{
  "num_hidden_layers": 15,
  "hidden_size": 256,
  "num_attention_heads": 2,
  "num_key_value_heads": 2,
  "head_dim": 128,
  "intermediate_size": 896,
  "vocab_size": 7649,
  "hidden_act": "xielu",
  "norm": "rmsnorm",
  "norm_place": "pre",
  "norm_eps": 1e-06,
  "positions": "rope",
  "rope_theta": 94200.0,
  "rope_fraction": 0.5,
  "qk_norm": true,
  "attn_scale": 0.0884,
  "bias": "none",
  "tie_word_embeddings": false,
  "parallel_block": false,
  "extras": ["local attention windows", "shifted keys", "exclusive self-attention", "normalized values", "value residuals", "an embedding shortcut", "learned residual scales"],
  "init": "normal",
  "init_std_qkv": 0.019,
  "init_std_o": 0.00348,
  "init_std_up": 0.019,
  "init_std_down": 0.00348,
  "init_out_by_depth": true,
  "optimizer": "muon_variant",
  "learning_rate": 0.0119,
  "beta1": 0.93,
  "weight_decay": 0.019,
  "lr_head": 0.00615,
  "max_grad_norm": 2.0,
  "warmup_steps": 121,
  "schedule": "wsd",
  "decay_fraction": 0.634,
  "decay_shape": "linear",
  "final_lr_fraction": 0.1,
  "batch_tokens": 32768,
  "max_seq_len": 768,
  "doc_mask": true,
  "train_tokens": 264000000,
  "max_steps": 8057,
  "dataset": "wikipedia_en"
}
Each number is 128 + 24 x the weight over its row's rms, rounded and kept within 0 to 255. Layers, rows and columns count from 0. Numbers have three digits each. The size before them is the row's rms in percent of the matrix's.

# up: layer 8 MLP up, 896x256, rms 0.197, rows 342-441, columns 64-127
# down: layer 8 MLP down (transposed), 896x256, rms 0.103, rows 342-441, columns 64-127
up342 106:127105124121131120175128128112147140149130165121138108161101120129121129097117099140140160167126139128129170129163109192149097139100153117104143128146112095113108102123121124128119116190076101
down342 107:131111128171109126150167104154137124139099110134151101074139149145170141151100132107119183123061101131085133148100122196158137090130134138105151126194117136086134126119109140140105120110115149
up343 102:111158168162122129109136136112131161129128091097123105169108140099138174138141162131151160133131119143161118100083131138127173139092098108137130132119120154148161113136148119120155119153131135
down343 101:145122125166119133124106158139123140161109126126141149116110184110089101070098151137154161121127105147123169118147150125108135116125134119129091151109100138125153139148092098136122118133087092
up344 104:149103122175156153126113154090101113089128103109137146128136097142117157178114113146136139130139143098155114143165177132168132069116094160126114183134128145170120177139115156102116080150128103
down344 099:180140126161132120148131143154097167150191088065170159141112147150136157171131096122136113141153143115164137146151140158171163100089112154113123169134129133122180143123109153159146101153133134
up345 104:111161113127108095045135142122120126116184088151134121093128141142078128138126140133118150147158150130120156172143124115159152152085109113113147126106141181124135162115157117155135156177126124
down345 098:130110135123103145136112086137102081163128091104116107099141154130121156163118107097138078139116165112129118121163121137081106125120110156130118129146092101166152169148122149149131120139153114
up346 100:108121082108118139125143149163161128200162115119129143102146126105106160153130154122117156156132141123103106091147125146123129139141139118144166095113103108111074143076128139112102092137146121
down346 100:095107158197142130145111080129156134128152090103152110131118161107121103161128141112174128167105127082100170154134127134132137149158106111149110097136148109105140156115142120136163147140098154
up347 113:107101104111107143137122146154125114140161148126118141118084148089182113077108143137130158167161126147136101111108118139109126106153126102117133116153099119120107178095127112154160150095131088
down347 106:139138116080145135110130172160107115107117142096118134130151128134109111104109117112105145132135120111138131086093118133121147136162144122108140132162132102110131075089120139170176113142126127
up348 095:142161150139090173128145143133165113119143115174089126146169133122138138121119126169090126126137146125100072092110177148152093176142075151136133161124141121156136150132133150140114127158112166
down348 100:128140114139107155094135084130131118091117093153134164108106130137123099039137127130126165157084127123105111134088127141126134115141116155123118109150104102102128136124147102121106093163206116
up349 094:176103128151135122100141188142097145089117148119187161093115115122082124119120125146144090124171153134116147120166143135098114130138099116108129100145112136123116127127113120168119128085101130
down349 095:130097145134101124142135138146086141124091150114127167129112142076105114153147107093146095129142110151067123159138091165149066089159117149152150125152134110099106141119104116139121146102134139
up350 098:092111137122152134117143125092152139090124153126098125110140100133135121107152111142165113107125125138093151121108146094090101171175156074121100099116128112135168186148118163173137140147125142
down350 101:162148133117127158107123148141136140138101124143142148119149170129133153153117107174145122113169119094170124115121112116096135110133134082081153126137137190161097080123111145129160092088134176
up351 096:149132100148136175135146162157134169144132094163130175116117135150132096109142106163109162119116124130094146101153109103142198137097150139145134083139062166131140126135143082167163091182115129
down351 096:117100157126138126141184120116121087124075162116129117128106143102131172123132088165076085108135129059137117159123100112093149105157146162183135153087126103091115169115128164144106135106087169
up352 099:120092104115129118152141150123123131095130152150130132147119118126154143111145114137141146093129093095173162108139191126136125075122088106138144130189107135193125135128146125127117163147139156
down352 095:145091147125138123137156126152104124156128145106162080103151116171139131138128137151065107136124081071113115131101158101142131117121127126102113127128106099102129083147099121139101140130136171
up353 101:130163130187142131123137138118135143142161114127098138147139141138165144121128132089109117139126161122113145140156111109136148093152128132149129126117197137122151108112122155123152117087116125
down353 107:082086132122149175124119143094151151137147136139149131145167161141135110150135143117147147108070113112128126116154094116153134113147088175120120161172127146177113159114125132125181142130100152
up354 114:113110137113147120141139134185140108166112135124146159127117134123102144092151140099136130113143121143163135198135134152088111171107149099090116116111091117104122094119142134185129133125155170
down354 105:130129120116133110160163130180138165170136142130147141158099148100090128128112155127150128119154173133154101166135093113135106112137146126083119110148119137137098121142118109118121103114086146
up355 101:164129168115110128091141143140125158159138129132092145121099102142144167128134154085154129099126096186130124175150124129148138156133146120151102115168117127117103114120112131149141123083140120
down355 099:100058145143127157143125093123133127104126111146166112132154103168162127126101092160134107132096083075176094179129113092112117105136107109124126162110136109160122132127145123144136133149062123
up356 097:109140146128181148119120128116112101132112113093136139158084176132146161112097148131132088136154159098093124154111113187140147114140134123113151128131166120122113152145098168127112110122158091
down356 098:081162157194161106114114141139117084116159099077150140139120147139148156148118151169147116127135144144103105152126092121132151155135121110151125165103197118137131168127108111141150087109106135
up357 094:115138130146120128097136130159135106129120137121123155175123110149116152134127112080132101128116126146157132134137133112131120104087158092141154103123155195096101122134120168136114119134182154
down357 094:153137126145099109175097084145152085129125109138126105080105107110105170130128126082117095094172129140159099173165125165127143117151110171167146141113141202132117155132156142138082122117143144
up358 095:127093142114127093131116154149150170103128152093114165142103139129129106163174158138136138140087117150120129129159173134152141142140124173105154124122101097144127102099143126138112135120135147
down358 099:123147140155132100135111120158127137193137153136116117117152121126148137121137106142121146140135076128100145223131159118133126141147146123136134073124120130138169108113112123117150144109149127
up359 106:113153137144175099128120152097119116129128132139139169127117173151116124162116133083131172170109148125126135076131143128102189151166120102126118108135162119070143143127125145127129116123102143
down359 107:120129100083143081127177133096138168168103137136155141140121130136145115160119135131126142154125141140155119101149124100106162115112123152171137122150133104126070094092185152114155101096121123
up360 105:140125099120146121137137151117116141120150140160132109140092161109152162088112116140153089168133152140128142122130147087108117147108132161129112134105130133115141206149108145144153144155134157
down360 101:189140120130141151128142132188132121136127137102147111115175103162145115073130132075108107108161104149139139136139125120091144110143142134160122124103155135105110130133035115115097161096140119
up361 095:119172130116105158113110148141132101166118086131131104115144125102088166140134121114120125112142158144129131172100120116101114140125117146074156141150092127106067186146126127140101119123103143
down361 100:114157086106100143085129104140135132136142131153141140136133086136090165094130095142141120159099126142151138139112125114108127141127126140136144146128113100160090182105133143111137114122111142
up362 104:177130102159125164158132146122092125137159147079114159092129101119158143110100136128129152157130147101094105141103093142144131109124115117155090137121090135110182128116140133144101101104137151
down362 101:196098112108125108150132215099126135132143138100145122129150168133170127147139096106149131098114114088124114129110108108150149116156156142161105122130140137105113151115150121150125117108111142
up363 098:133089096152089145150141181118140145119163103183180144147149113159100094116110151100141161136150111181163128139123136142091137108108123125096090129116124095118157153098141156145135130088147123
down363 099:142142122120127164150125088144143107093091143144108127178104140084125122130114095125136109150181089123110124157160136158100111144118163124129142101080112138123120099131113137100118136135087114
up364 095:098128129142114165136125149121152136149164102141159125128188123163150090097145137128147125102135144104123156137140126097096140142156134135096131113101157134124157127131137084119097073116109132
down364 099:137094131151108147110156114108113122140168114111120116150123099127155122117118123108131085112129137121138131170116115121136091120144149089142101108110123131115143116129123122119109107165149095
up365 088:140181150117124144150111112097146106133110138141132147113141167145103140133174163112146116148068122117114147159092166146120082160110116126179113142128094136142177105087118172091127094154052141
down365 093:117125121121161119121112108139101137168173136130091113120133170131095132122136107118129113125112146119112119133132115111147132148162151128146123136118140094146121145100114117155139140144124109
up366 102:159139095170133171144111113139130150109153093091136199125109131146167128083105157158168165138123087143120082093088139142106072121153123118150135132133105116137116129133184133144145118148123139
down366 102:129112141149062158160155089112131143118120084142111128138144086122132124134177138137193170149152142151141141123087100136119131153099131126126162112177134091102141111106167094150102126163083108
up367 095:139110108201099149114102130114125109132129131092108112140141124108137127112173148123113141162158117152139161137126120119124062152125128120157158124144134163133152138088137180165079100105139151
down367 101:139092163112116134150116104115136096115118130147132157115121104160116153132086130108168110107158095161134093114083121112112138146099149137116120110109104127144141110113113136137181158123145123
up368 099:152152106137118146126119118152133161121127138087095173118129157081128152155199141119098102164146110089102164127149159121151118098151124123121122131128129126104092122069109102149128079138117154
down368 102:085135113143164175070088137109090102136128153085075082110110161133109143156151154176131155165148121080114164113138148109138149101157176157117116110119114131145122151125115135173156139137112128
up369 103:180099133116151123134131107138146096120118136141123113191125158098108103130112161126142131136155133125169099133089139144140100104100139141145142161143106113101082106107152146122168127115161101
down369 101:118100122098130156128120105123129093122162141104121118123123135123090123155149141141079098089110151124108126151132099160098094128149154104137143109118162134102124113125111125120116124129127153
up370 098:127141116121107110117111142103114136144125154118136145141183156126107132148148117117122112127136176138123105143142126094160106138150164171168101113102142151105124154169165093123111120160109140
down370 100:167131148122110124132104119105102128141101111137129166151147139150107134102121116113136172166074095163139118133149123085137121164121098125083122166105118125100145119108161138140127139164096138
up371 112:150123181074157078148077129113159100129144171153152116130159101151168140136110152151122101122085099095115121083095136089143161152136112126175122110160136115162155115115105098157152103160119113
down371 106:177187109085172122134113073138171096161132131128152118133108142096088098104093108145109139099120151130146107079102115159093128166123131125144117127158118142193128081126139143148115140152116091
up372 101:134144128148096076118130156088164119123098124082133148156104101145090153121156103178137129142152112109104142147109139046087149157128133105164123168095152097143114131121097161135140141139139153
down372 105:138122116114121090107110119140173159135085168115144127150104113081103164138131150138130165085110152117130113165111131098112132134151115165098138135149148146140119106090153087131125149117092142
up373 112:143101149104119160144092112133121125142121126157130148125142083146125157110127126113086111085134142073135154110106117096118093129106120148127138164084123052134106099134077106083165137127144111
down373 103:073098150136120123116187118138141132146092101145095129124079114086119137159158097139119106156152141130114099138130133089162089116099139118124123124113129151140127153167141144152109110130137168
up374 096:146126108088122109144132083123133163158111116113145140133123113106101119131154129113144089109161129115132126121150109119102110117130088131153124145099176113095103110096117105129117056144113133
down374 098:081101104156120139126097115110124123116126092129139104088086132104068123146140143130134139126121125128126154118130118131125138119137091123173123142136158139105129130170111118140165114087149092
up375 096:122129103125143142105137132155159102125163118132095121108133095138101107137138116049093069154138099149159136146105120150154143129135144123136097150095095126148156166103093138152123113147124151
down375 100:100128136142151116111117118161129143128149033110114136146135132112103140150130145131105159143124104132128125102134141154130107155170147120122153111172130163139135150122146167157146143101115137
up376 099:167136143109096093101094071108132080075108128150109105148157147152100189102125152136117108137130132115101157175136126129110112138119113143135135149131142131099158112100092086086183110108137100
down376 102:135111128132145105105142114106118139094137084090137143102168131102148109105088166086116111139163118130119170133097126152122141196102147145185099094147122135126108141107165121170181138090102136
up377 103:117137142136127126169103162139123129111158131128146055132120129095110085152111112118078117111095135116116143146156150125125100134152098125137132138137163097108055074139127127184155132105145144
down377 100:116094091125120114110107155135138117149115126146164132151108101112132105148094114159142108114156102122108124127114106131127114134137148099143156132144151164117082103173122073142153125185101125
up378 109:129132087105121137136157128155134126138142151135119141105175115173127137140142137153105145121131137129112097105122163121095118126115136095183144110082142169144148108147108122132171133155150170
down378 101:143085180106094123137158127141110137113138127136102113131137099135131132127150155122131103132125091131089135094103144137075094123091097098145073140118127127135100152124110126138087102132149138
up379 105:098134140176118129138134166138126044097108127099165050124106128137156155104147146099123133129114108143071101126123096145130081098138072145161140116147130132113116140123125167087097114186101139
down379 098:125151142131108116083129141098103087142159142070142123145133093116114107143067113123085103162138110145146119135142137158075101122139123100164109112140154141093092155151112143130104117133135116
up380 103:138151153092151101115155122123110110150086140090091176123128082109152154084130131128131114124108171135155119182107111150102098102149123115134152090061112107106151136152118113127117110157144137
down380 101:155103107097143120138112137147115130137082079105138124072139123145096170119133104099131111136173156115082137128138126108174166115141182115079097133108130111160151138120138135138096126125108140
up381 094:125115166151099152127126102147115141077103165104115133134112126122143088093126132114127089134131111160120113080076128130115108097113110162065144113150179154138131126140099157149150131111146070
down381 094:122099114086075142140130144088103122112124132138099122134122141137119139139135122140101146136146141147112120121117121103136124123110138134100062147172197148088166109103082124153138103106138115
up382 099:138083124124123130132125130134156113128107128159130122131109135171128110153141135163095112100107117134106154124071120111162120128183093107146139131142134128105129130114141111124102107061125122
down382 102:125156125104145153151116143094130133110120153115115163082086147174107144155125092177145124085112108111124161104139119129145106131136149144117179147101137127132098110160117094127117115138143152
up383 101:131172169181115094121141118110164131130148126120148159113118138104120098116159131152167144135134146085118134173100138158133136087145145084158110149113160086132150137175155123141161111137106147
down383 096:141133148128119141146097100095104146139169140128155121112176101119095120103130125095129124098144140091131133118157122168132120123151096118145080129108149101177158154136097141115127165132114129
up384 097:071103138120122141124158135131127092117148138085125107103118136127119096115151142139150165189123149132160128090128116158122111120145128125139146118127100109126123153109150153086155113142098094
down384 102:109169150110101147138144136124133134153115164087106123106122161137152146130133112105127107185127116155112146095187125148099143115083051131154119116096097141153108098165123107106134138132137134
up385 104:060160134123115118146123132169107124171112125121127117121111167128118106124113079112186184108131137128145177106147107172118122136106153087128143087179134157107176142169124124116115103117114121
down385 105:088160097145123101126130183137150136168111134132079093130126144090172123116107103145125118143134161129159149132128094101119142154101117095128124120138129105097163118111123133180109156112125091
up386 095:141114122101099098138116191154140181095110132110117182146177128103143096157126166138099132137129102105097119140110086152094106122115158093159114131130097139133130134153158093120130125150161089
down386 105:146171181126153131159163065141058116136130166134143103106087127112148137095113089136101123090160157093121116116111145152139160110191130149144126109138154141138131116133119088116109111093094137
up387 090:117122132137180116137082125145085109141142103138166131096125123160090128112142121123130109120145132135116124147176153107092116134134142125113144088136159186157154126122086175149126063136116072
down387 095:146138126115170129149127081131110158150111143160105150152086103143119145160141143110099121102084152133139100136136145170195117083126098119102148116123115121155138112137126110130120113099087119
up388 101:154099112133137170135112154141101157128100094133147108124118116125163138110155096133165086123134127099117117123097136131121123139066149144158107150144108129114130146100102065161155096156151136
down388 099:131100075143108170129142137175144083121143101136145136121156134077180109131154121134107132120109130140161179138128110150134145139113112140121121157139119142120122114153127131138126111118148148
up389 103:109128134118137126117085124161157128124123129118145107135130118119116152119159110140123143100139138129114138080110153137165108142112165143139129073130095074099130166137121146059132129147114143
down389 105:127146125083168116114130104137142121131120125169105125100106110123111127151137137116134115111180100125156139090139073137135105122145092126103135122161122105134118117139138158135132198113114115
up390 097:120117157098119109109065141148136092170141159131128160128153142163103128119115169105116120120138131140170046086144167146127133116144088124102114127132113105129134117114135150101115131111114161
down390 101:121091165109172111164084103141121116166118153132135107140146134123144157111110139122154121134111135167139125085127117145113149159138101076100123137107119213125122099098125115126129127155130154
up391 106:093107110106164127147129127152100156118121120116149097130071128120124063089135164111140115103123111144158137142121096140121139080125120115104147144163109136144078149126101110136132104119135169
down391 102:097103127113137083089165127136115125154155138103116092141153184121101095090156108138105123113122152111187163115160116174137149111130167100122133165151118149135147146113131119134151104151079146
up392 096:131103158113099113114207101141123126115087143178114135136144099133117151105149117146123163137146171115114131098107129143116156086147135088109146121130109137140097166145099147153167152160122116
down392 098:135134110097128142128119144132123131153154144123113132139107152115115134135121115115142089118191118131131128116114158156098129148137104142106090128144152092123154154147121123129112123116175118
up393 103:115152190125083102072099131112135096126155126135134188106094142140136168149118106086124147139118087145153159094100135148158120143101138134175107116191147107117128143110125143147098155096112148
down393 102:099120144130113138107144143133127081123144136095135134171147151141088159124113153085126153076143119102089127115121205140117106102129101137115165149126170125093147094163114152090102151139139149
up394 097:111101119147120118165113115148109122136126109130131168165107128136125127108170091083128117168085156116128112120145108172149142129125131099147132124137139120094092139148073130121105137132174159
down394 097:132138133102150120135204099142150110142125099143128092117081091121083084127107067139124079096128170122142116115099135138132144104094102132115128124109119149109133132131091113097101138091122102
up395 100:093151133115116168148115121160141079148112137135154160182141070147127125117101128126137155122148159119118103159110116132126137104146138105149151211193145091130118124129171110129120157148152147
down395 103:124105109131101094086166130102170106106100134126126092126133118107140126156099123130085089169113121116171154131110184099147134095109117109140158133131107099123122157132119124119158146143124191
up396 100:085134122121119155137157124126112124097172120114120125162118152121145093142139103136124130151146125082122101157061131122076118097114148132147157109131128191155139139132124125072086147124105130
down396 099:120170151158131153136118175134138090094118124109097137096133082090155137142107104136081150142127115109116106139119086161095117149132145114106152161084123130147146122143121098091172136156165151
up397 099:107146142102150166122124160122097216129149186141138167134124092157144150109138130151087128158133082150149171153107151166132130139176134126106100111142099145122148094125122091126148176111139156
down397 102:133127138113117095129137131140120095146109106114118120120144137157139121171154086096128068122116140101107115110114114161133157113120151151166126099166136097111103102165114094080111095111118098
up398 098:134149157152137161108134121130150089086147105112129125144170099096147126135104089125151139087146125138106104129129134097148102117131145101121121117159149115142118131159129169152169075160155157
down398 097:137149129103147175123154122159138128118111099147102113125150105155138073141105140160176120145122125146119151096096123152094079138178166135118136131107121134174099108132205151167083132155153136
up399 108:070150144136122122130125117129121120126150143120150136132128129093109126086137130104092111160148181107083143119133128095125111119145102132152113153123096102126130136102145137156132126151120092
down399 112:089129140114122121128161090150138137108121091121175154147123183118096155156166117153116125105167135125113122146121114120141152129124114119098075164160152158157112107130140123165116128154104120
up400 099:131164160147139093152135136113162157161103163099122107114154141122115063131092128117158160154133106126121091111111119108115140144117125125180121162164157125091138126165121144145134088088104117
down400 101:158107106143109151084115122118120158178101090170120146123123101145116102096086082163148122103135146091145132147110127136136125109118101161154089144121100112108143124165160143146131140126138107
up401 099:170093105117116133098128154113134118136133118140148107152111098096134109085101106112141094179118125087114129099114172111114137140125148132123078111140147152099137164151098156087119149099138087
down401 098:125099117155116103157120161132158120109124068091102127112128101143140137144143122140151098126096118141090126098095122094073117125122109130151103112138165128111183100116104129099122139077142128
up402 100:141106144140138113142134144141119124122156098121164169127148184148180112091110104132146146105153143133101161097099121128140184098130057119194140104138129144100111085154121156131120114155128096
down402 100:119132144131137120159176191144138127128100107115188122143108154105096123128032105156173198146108166144106107135120107127151119176149140146133153120112100138140097120111106139099159112157124124
up403 100:162133100139088121097132163134117152126152166082158163117152119150089117177120138112078092120083109165097132110141127108111118095139140096164120125110096123128101126125131119110132128159150144
down403 099:152111140136130104092157096107111140140136136133149129088114099103126150115111089148094124146144132148101142159123098113146156093115105086097135134139123154171104122118153101129115148131096116
up404 104:143184159164124145117104128103148166114110123180117176128138142132131071112107103110087115110133092125087126169127125178091095112098135167123123128115144150115112133144122120116143109170165116
down404 105:123130119115139082089085159116089134137096146177148160108150096128120147107086177124063133111162079111130146127137112164106124133100116136120139101177120164092144149121117124122144147163139151
up405 100:097131134121160100173086144123116145133089109134138127109114101156134110152151108120111149123137112116130100108144121118152090125079123127138106118137107148133086123154127115150138120090127160
down405 100:105131093165128150111121116128118122128103130163144083105132157143124113156105144141088095144101099125127157170124135124173132117115152172150156124140097094162094114087106165146154104165118085
up406 098:126166135154129104127113123138106130105102129115143139177135105185117109130143131125126142113118127127070137164134154107131098145092163163151119137123106132107149132148108134118088124106159105
down406 104:141123123159139117116178132121142188132107136086122154107128124124115177116142132090098132160152150143123158111107111143127139130148107151093130077132158120128179159134140172116134185141152127
up407 101:151139147125093175156123182122120117133155106115126142102125121123183160131123103096093140156124132089093097105156080099116129138145127133145111128107132163075125152087119117095168130167157120
down407 104:155143168137079173184124134120158121144138175151129143124079161099132122111119056130166096148127133149148134127097116093124136151207127156123123106090109140144124137145083130114130097089140135
up408 098:151067087128113138109124151110151161115124139169098070102090181132139116146174106100140095145108091124119163096111101121125153135128129160123127101112162153144153126128129129125128140083138135
down408 096:091090123130137098117089097098111152169096117182136115104155135127154133134157136168100101154127100145156164146114127147142117100136107165116130158143133163144112139141153132117142115104122174
up409 102:104116141132109128107098166144175140131090079168117123119137091140158138067146130145153080122130157111138131070120135148103142162139101139100172100151200154147103164137150161139158155136154192
down409 106:111122143122137091107106074164133085081116130139134135121113113112110144137154132143120155127126168120084158153146135139098159112137105137143154147146208075132088137147132110132163143154099144
up410 101:137128167111134193176103140132172136127113148111092138121181115156122151084112164158118116135125152162146132158136123133199119128143106136126145080121159147152119117105169082160158127111138128
down410 098:151119094120112113088090120122104123096141103120112156179150125114121078099138114130136125141140131115114186107122141153148178109098124114157130119118156123126121143119101128109129130162137094
up411 095:126132124131162111116091135115142141158099067147091148160176145143140093156088111106156112135129104178134106133114144136111161113111123084168104166144122134133084156140133128144103129153085166
down411 098:090131166140083121110141044128105119130092140061083167086114100099151149104139127149093167131122148117124145111090104128170148114177098162153134145113083118124162137135097132112157138122154200
up412 098:085132175126158101124085136109119134130137145076127158122194107103083125153130124157125102136110159128141156116150134110145126096052144129129095104142148190115126122127118164149128153116108123
down412 099:119145137126116138134100147170136122118143115100129133142158134086125116138109130137168100136118134109110119165142123166138126094134105115057081139151143098152100161101103131145145161119120158
up413 096:108108157126141090144139142109149130096159138135125091110111126092115173134118120115140133157135067130119152137150128148097125113152154121155143119111162133116135103107106183134132093114157068
down413 098:141088109166156144142088150106171164126161107158156136116095155140154149101097104207134082148089119124120137122095148135139130116135137108113154112089196112098156077104152112122120133106146144
up414 099:152124138112161138125124163145098116136137143114200121135162116114149121176114123143160110136156097145095089137089068098116111097128101144147096159140095105095126112153128136115159148104088140
down414 098:135129132093100083106128097156102145135109126137144154143123140168120142110137105140138185110132195106136147145104160132115121100165121139133160138142140110176131089045146158088106104128121139
up415 097:145154092068129130142139129129136139131118159145134125118150155118136107143164148137134130107117124125147139141119121097125129103114125106149094125126140130098135108183174125151136150124107144
down415 100:109153147110103104118154150119145166124094154119101143164132124108143147122140123150109098174155120084142100120100111101071133165134103113169111126133104145132131145113140131142162091151149131
up416 101:122138142092147132145150137079112133118119089140118141087142133123112106135132144097085111125098102104114158141128089182118153066144108118095137128110119145142132180094120156144129125178112121
down416 101:159142172111098141123163118159150098136158094127145162137148148137101145165093131122107107098143073129127097117133113102092135112133111129138088144121085118162172139086113133138121132122156115
up417 098:135145101137119158152111102111134124157136128174170100142119131156127153173150119125155137110107138109127119112092152133131093142143144107162137118115120118145108116151085066118079118122163123
down417 096:107110113097109144127124145115104090145097123115157173123148097099145144143100129126111138124130122103117146162110091109125117156153129115109126161152134096115109091123147151101152144086154114
up418 095:095131124115125113137116130149131155082149148133151130112117155160119134110125115115094156119086125104125126094102118135130133122129132157108072131123097104138135155130113152129152114142178127
down418 099:139120159104129126116126142120098128089104138113186103115140110169086139189119132110150143138143124081145159146136137097143143088111086147122142100124102072124105130131148111147149099106125084
up419 102:145146136095108122156111129165106097140155107115091155135123133099155083138124169107127103156151125136142105113134116161132128099105142130104101117128110102127116094159147125102146149145109141
down419 103:130139168139103108109130133087107138112156151110135156109156137139111116168118157120122109143126098149151125119127119136104150130084154139117150147083104120104144095106080111146166113127099097
up420 098:120115123135131129100132119119127134103087102089103167117087098119139118131167155176128125125122096097159147117118118143127115102120093145118172098129149155103140142105124145110096127118117152
down420 098:136094090108162141107103154113127110089163112131071108114167107118098080149105106173088141118124104138074121094080113129126121119158102147137150111124077140108108153136158140114109113139156165
up421 093:109132182118116110128112110115122125172114130135136135060113129151116084153140111150148141097116142148110111096094157144170128129093147178145115106114147107106138121098146162130152138102131150
down421 096:076120132160086109151177085168146145123144125117111129123154132128078133094150166159085166115129090173145110137129117146148111127111139116132165076114134137113146107088112110154107108146135107
up422 097:135150159162140124137149111114138157160112129097100104127095133106098110135115151131101124099137110146136137126165109095119157103130109107166111122125112106148117135140117117101137100101102148
down422 099:177117086190114164128129116090115149144130100131137099138128132123138091116099111096087128142122105141140132125122127145166107106163144131124108196169164130145112147112140119141117122135100117
up423 103:138091159159155132115131073128140112122138138131134189114116116107102116184158114131161134129154110148140148128128132125097104136158143147137095143108143170139101106151151167153108085130128154
down423 097:141148079124151091123189152145156153134169127158141150170116120110121135107140117139142138158110130116137127123098149102128130118141169133122149146112171129148158117161157122067114106104130134
up424 099:148150083146108116139095134131100147107107167113100128202128076159183110075156122185126123130138127128138104162138166133171164060105149133120125154149118113121184122127133105151176129133127148
down424 097:124118117122146113188108111094141151117161139147133133125153135129144157125095107180102129111099108118130118135144110122145115123139102146177092146135185152117145110122136150106110134120107072
up425 103:146121158124084140153139184075107094116156129092094159127138118141123071157120196172126123122164088158142138107130109115139122168079109133102140110093164134123153115156114157114163121110108151
down425 103:092137133124140159166153111146055189107115119150124116097154138184138155155143135138145087121140120171087163126124080150137124145145103121091145113150151172115123128141127145106167083132150220
up426 100:134148131136128142142111139119121100124132133135124129150147143118150085153149102153120154182105092122126209092170105116123099175114161099106093163151107131118114129122123137125106155140116146
down426 100:141117160130140128116135136139079104159122152103086120116145136123184122134145136143153165132159117156156153061158092130109120129125144135119122148131102111134088135155132136137087152091134201
up427 095:127128106168164175128132139097151116109124135150115090112164107163142109085136148174138126096096111122123160129107133116125098146130144152148089127137153085141109122180117131111127131145129151
down427 099:145107149156141130178109100115132113082154135150152136117116160121119162131096122108136115151084153140095115124140139169130105090159152116102152142144109183152142129127164121093137125137162118
up428 097:141108125140111082119093148096094144103075096143090156120125107115116110097093169161132108118120181121138101121107117132138159149171145140101121119134073148155141183115123174139158095159120119
down428 098:130162166145098121162123133092142134105103139129078096124152140093123081185108087138186095121132119099114105125138104158123106139159086124164148114125119156156155106103125105151166134130129155
up429 101:163149111110182126157079123114092143133119129138118096077149071119107098098112122149139142120090126124078134112130159137129155103144180125135139133116132094115117147151144099098100126136152119
down429 096:114169174131133155120149159105136144100113124067109133132138131163128100097140101160137130103149160109121144097127139097120120105130149111134140138116103131121135136148123119147116126126115125
up430 096:132092166138102133105127106134112072118129108151128164134109169171156145142146112093139173127148069149156136157165151090131117106129124142162110130131096140093095122094126106111126097140121145
down430 099:137148142130134092136094123145100135116104124113085122116150142096121143164102174154134119112091137160077125156109173133113106142155155115113092169118134132138151139129133126104125169140113126
up431 108:118158165110105132139151107179085100095094119133130105170110095111105129139099128136142095114126125099145109143119163135127151153145150147123143084110151147122136125091106138101134123118115145
down431 106:115111118099132151162144135132141146101104135098126150165100089098080152136082156132123116120106146112133097136136112091135103117104119126123133106138120151177172143076100163150088149146136101
up432 096:163084116130122108147121132101117096135130154136132156158107084111139105091125160132140119146136111134132193145139127137136143139135129125144099112131121144107118112097158129105171123133136078
down432 101:111120094084114141136075188122164091127117144134124137100128142102092126145083128110115122118099157162104110132129153117140141148109110133136144154122105129136084132085154119137151137131135111
up433 093:072135145150121139141084099112131138132127064112124100130146124101119110129134169137097110133131114139113120146105106114142124162116130109121107118128175123094100145161223103159150131108119159
down433 094:125111137125128156123111094088147102108171115159147102154122104144136160139106131120156125128140117127134105135158130140131122130141134096093120125108160166113109122126162083137132147122171185
up434 102:117110112137128118112129121117128141147156118159161132135137148142143115117108126105116134131140127175115113094125139142152129148147149105091094112127114108162114119134127111114145162132127115
down434 105:100110162114130139175114137079105128129097132150129182157105112129099104111128122139104116128094165126181080118103110124132117113124106128132119136136131150113127172132113140145118129098107106
up435 096:136106165111141121162123150087112145090158128150091098120114166137156156127145128118112155128102096132139112149127165115156120101069122148122128123113107140123129155178168143119095142125101153
down435 098:103160102133081138078096139112117115154139114134157155093144114141161177099137119133142139134130118163134127150131118127134172129094147158135115123122175158150095125101142116151133102114124111
up436 105:093138116139113151123128169114070137095146121156172140157122139135114111138140136126077156104170058135111075160123114124137158113085117146105137152147154116110159121114143128135095157100131110
down436 102:097120126109136100140144110110156118104146110123083157119076102133126147107157129118131107165096129135143104130123135118127117119142125116150113109097175144133124118123065137134140134163098182
up437 101:144151144134094145117124157119086104163085103141144163124167106126127110104179165094135147141107169148101112115163124113109157133126134114078095125140164133139134124141112141111144142156083179
down437 099:147104083098129138115105077103159110099127078117100117121074144141119154121144156134169139108119163121136110135145145106114139144151088129114118114113136131172151154120172120143122158156141168
up438 097:130127107125145146166145140136160112093160113092164123071116138094125148094149122154134126137155167134094137115158095116113153150147081147137103128095109130114135119129096146155123136122150138
down438 101:114115125133121108120126126158158076136130150143145115151070147068140175116123139134124110101145112143132110122136119147124099168163119158114082097136124132107153101121147097098087135113126115
up439 105:158076127171129095126101113131103129138151148116124109104136086094124122131179143162135093109127118116141115115080129152120134119124082146140139126112146149154157132124147116161192153102117146
down439 103:115134129145122129094080146169038084144160126109139170102146135072116164138122154119156129119112153104127159135138096144116122160136135123112147114160121133172135128156120131112161116131129117
up440 100:087129101127143102113105119144114157116176109121125140124124131107119168112152139123165140140080138160074141140108127125121129170146134158171129144131124099094122197117136114135133091163111112
down440 096:146111147116131092089132141133156143111149143116167141125137114154136124135132141158106159142118130127110163116147125137139121111113070141161126129124157148108074170128139136133159138090176087
up441 095:105153125116118145112134140141178146139113104102115132139123163135127147129113127142175124130125128139142124104160135137152145134099146143132178117131110101148132116130122111133112151139154117
down441 100:095164146133116143131108097105121104108091122140098145151146133077129122151180161112159158145162140195162147112111159144092135137142137150100122118115138137141131179105117174157133116093133135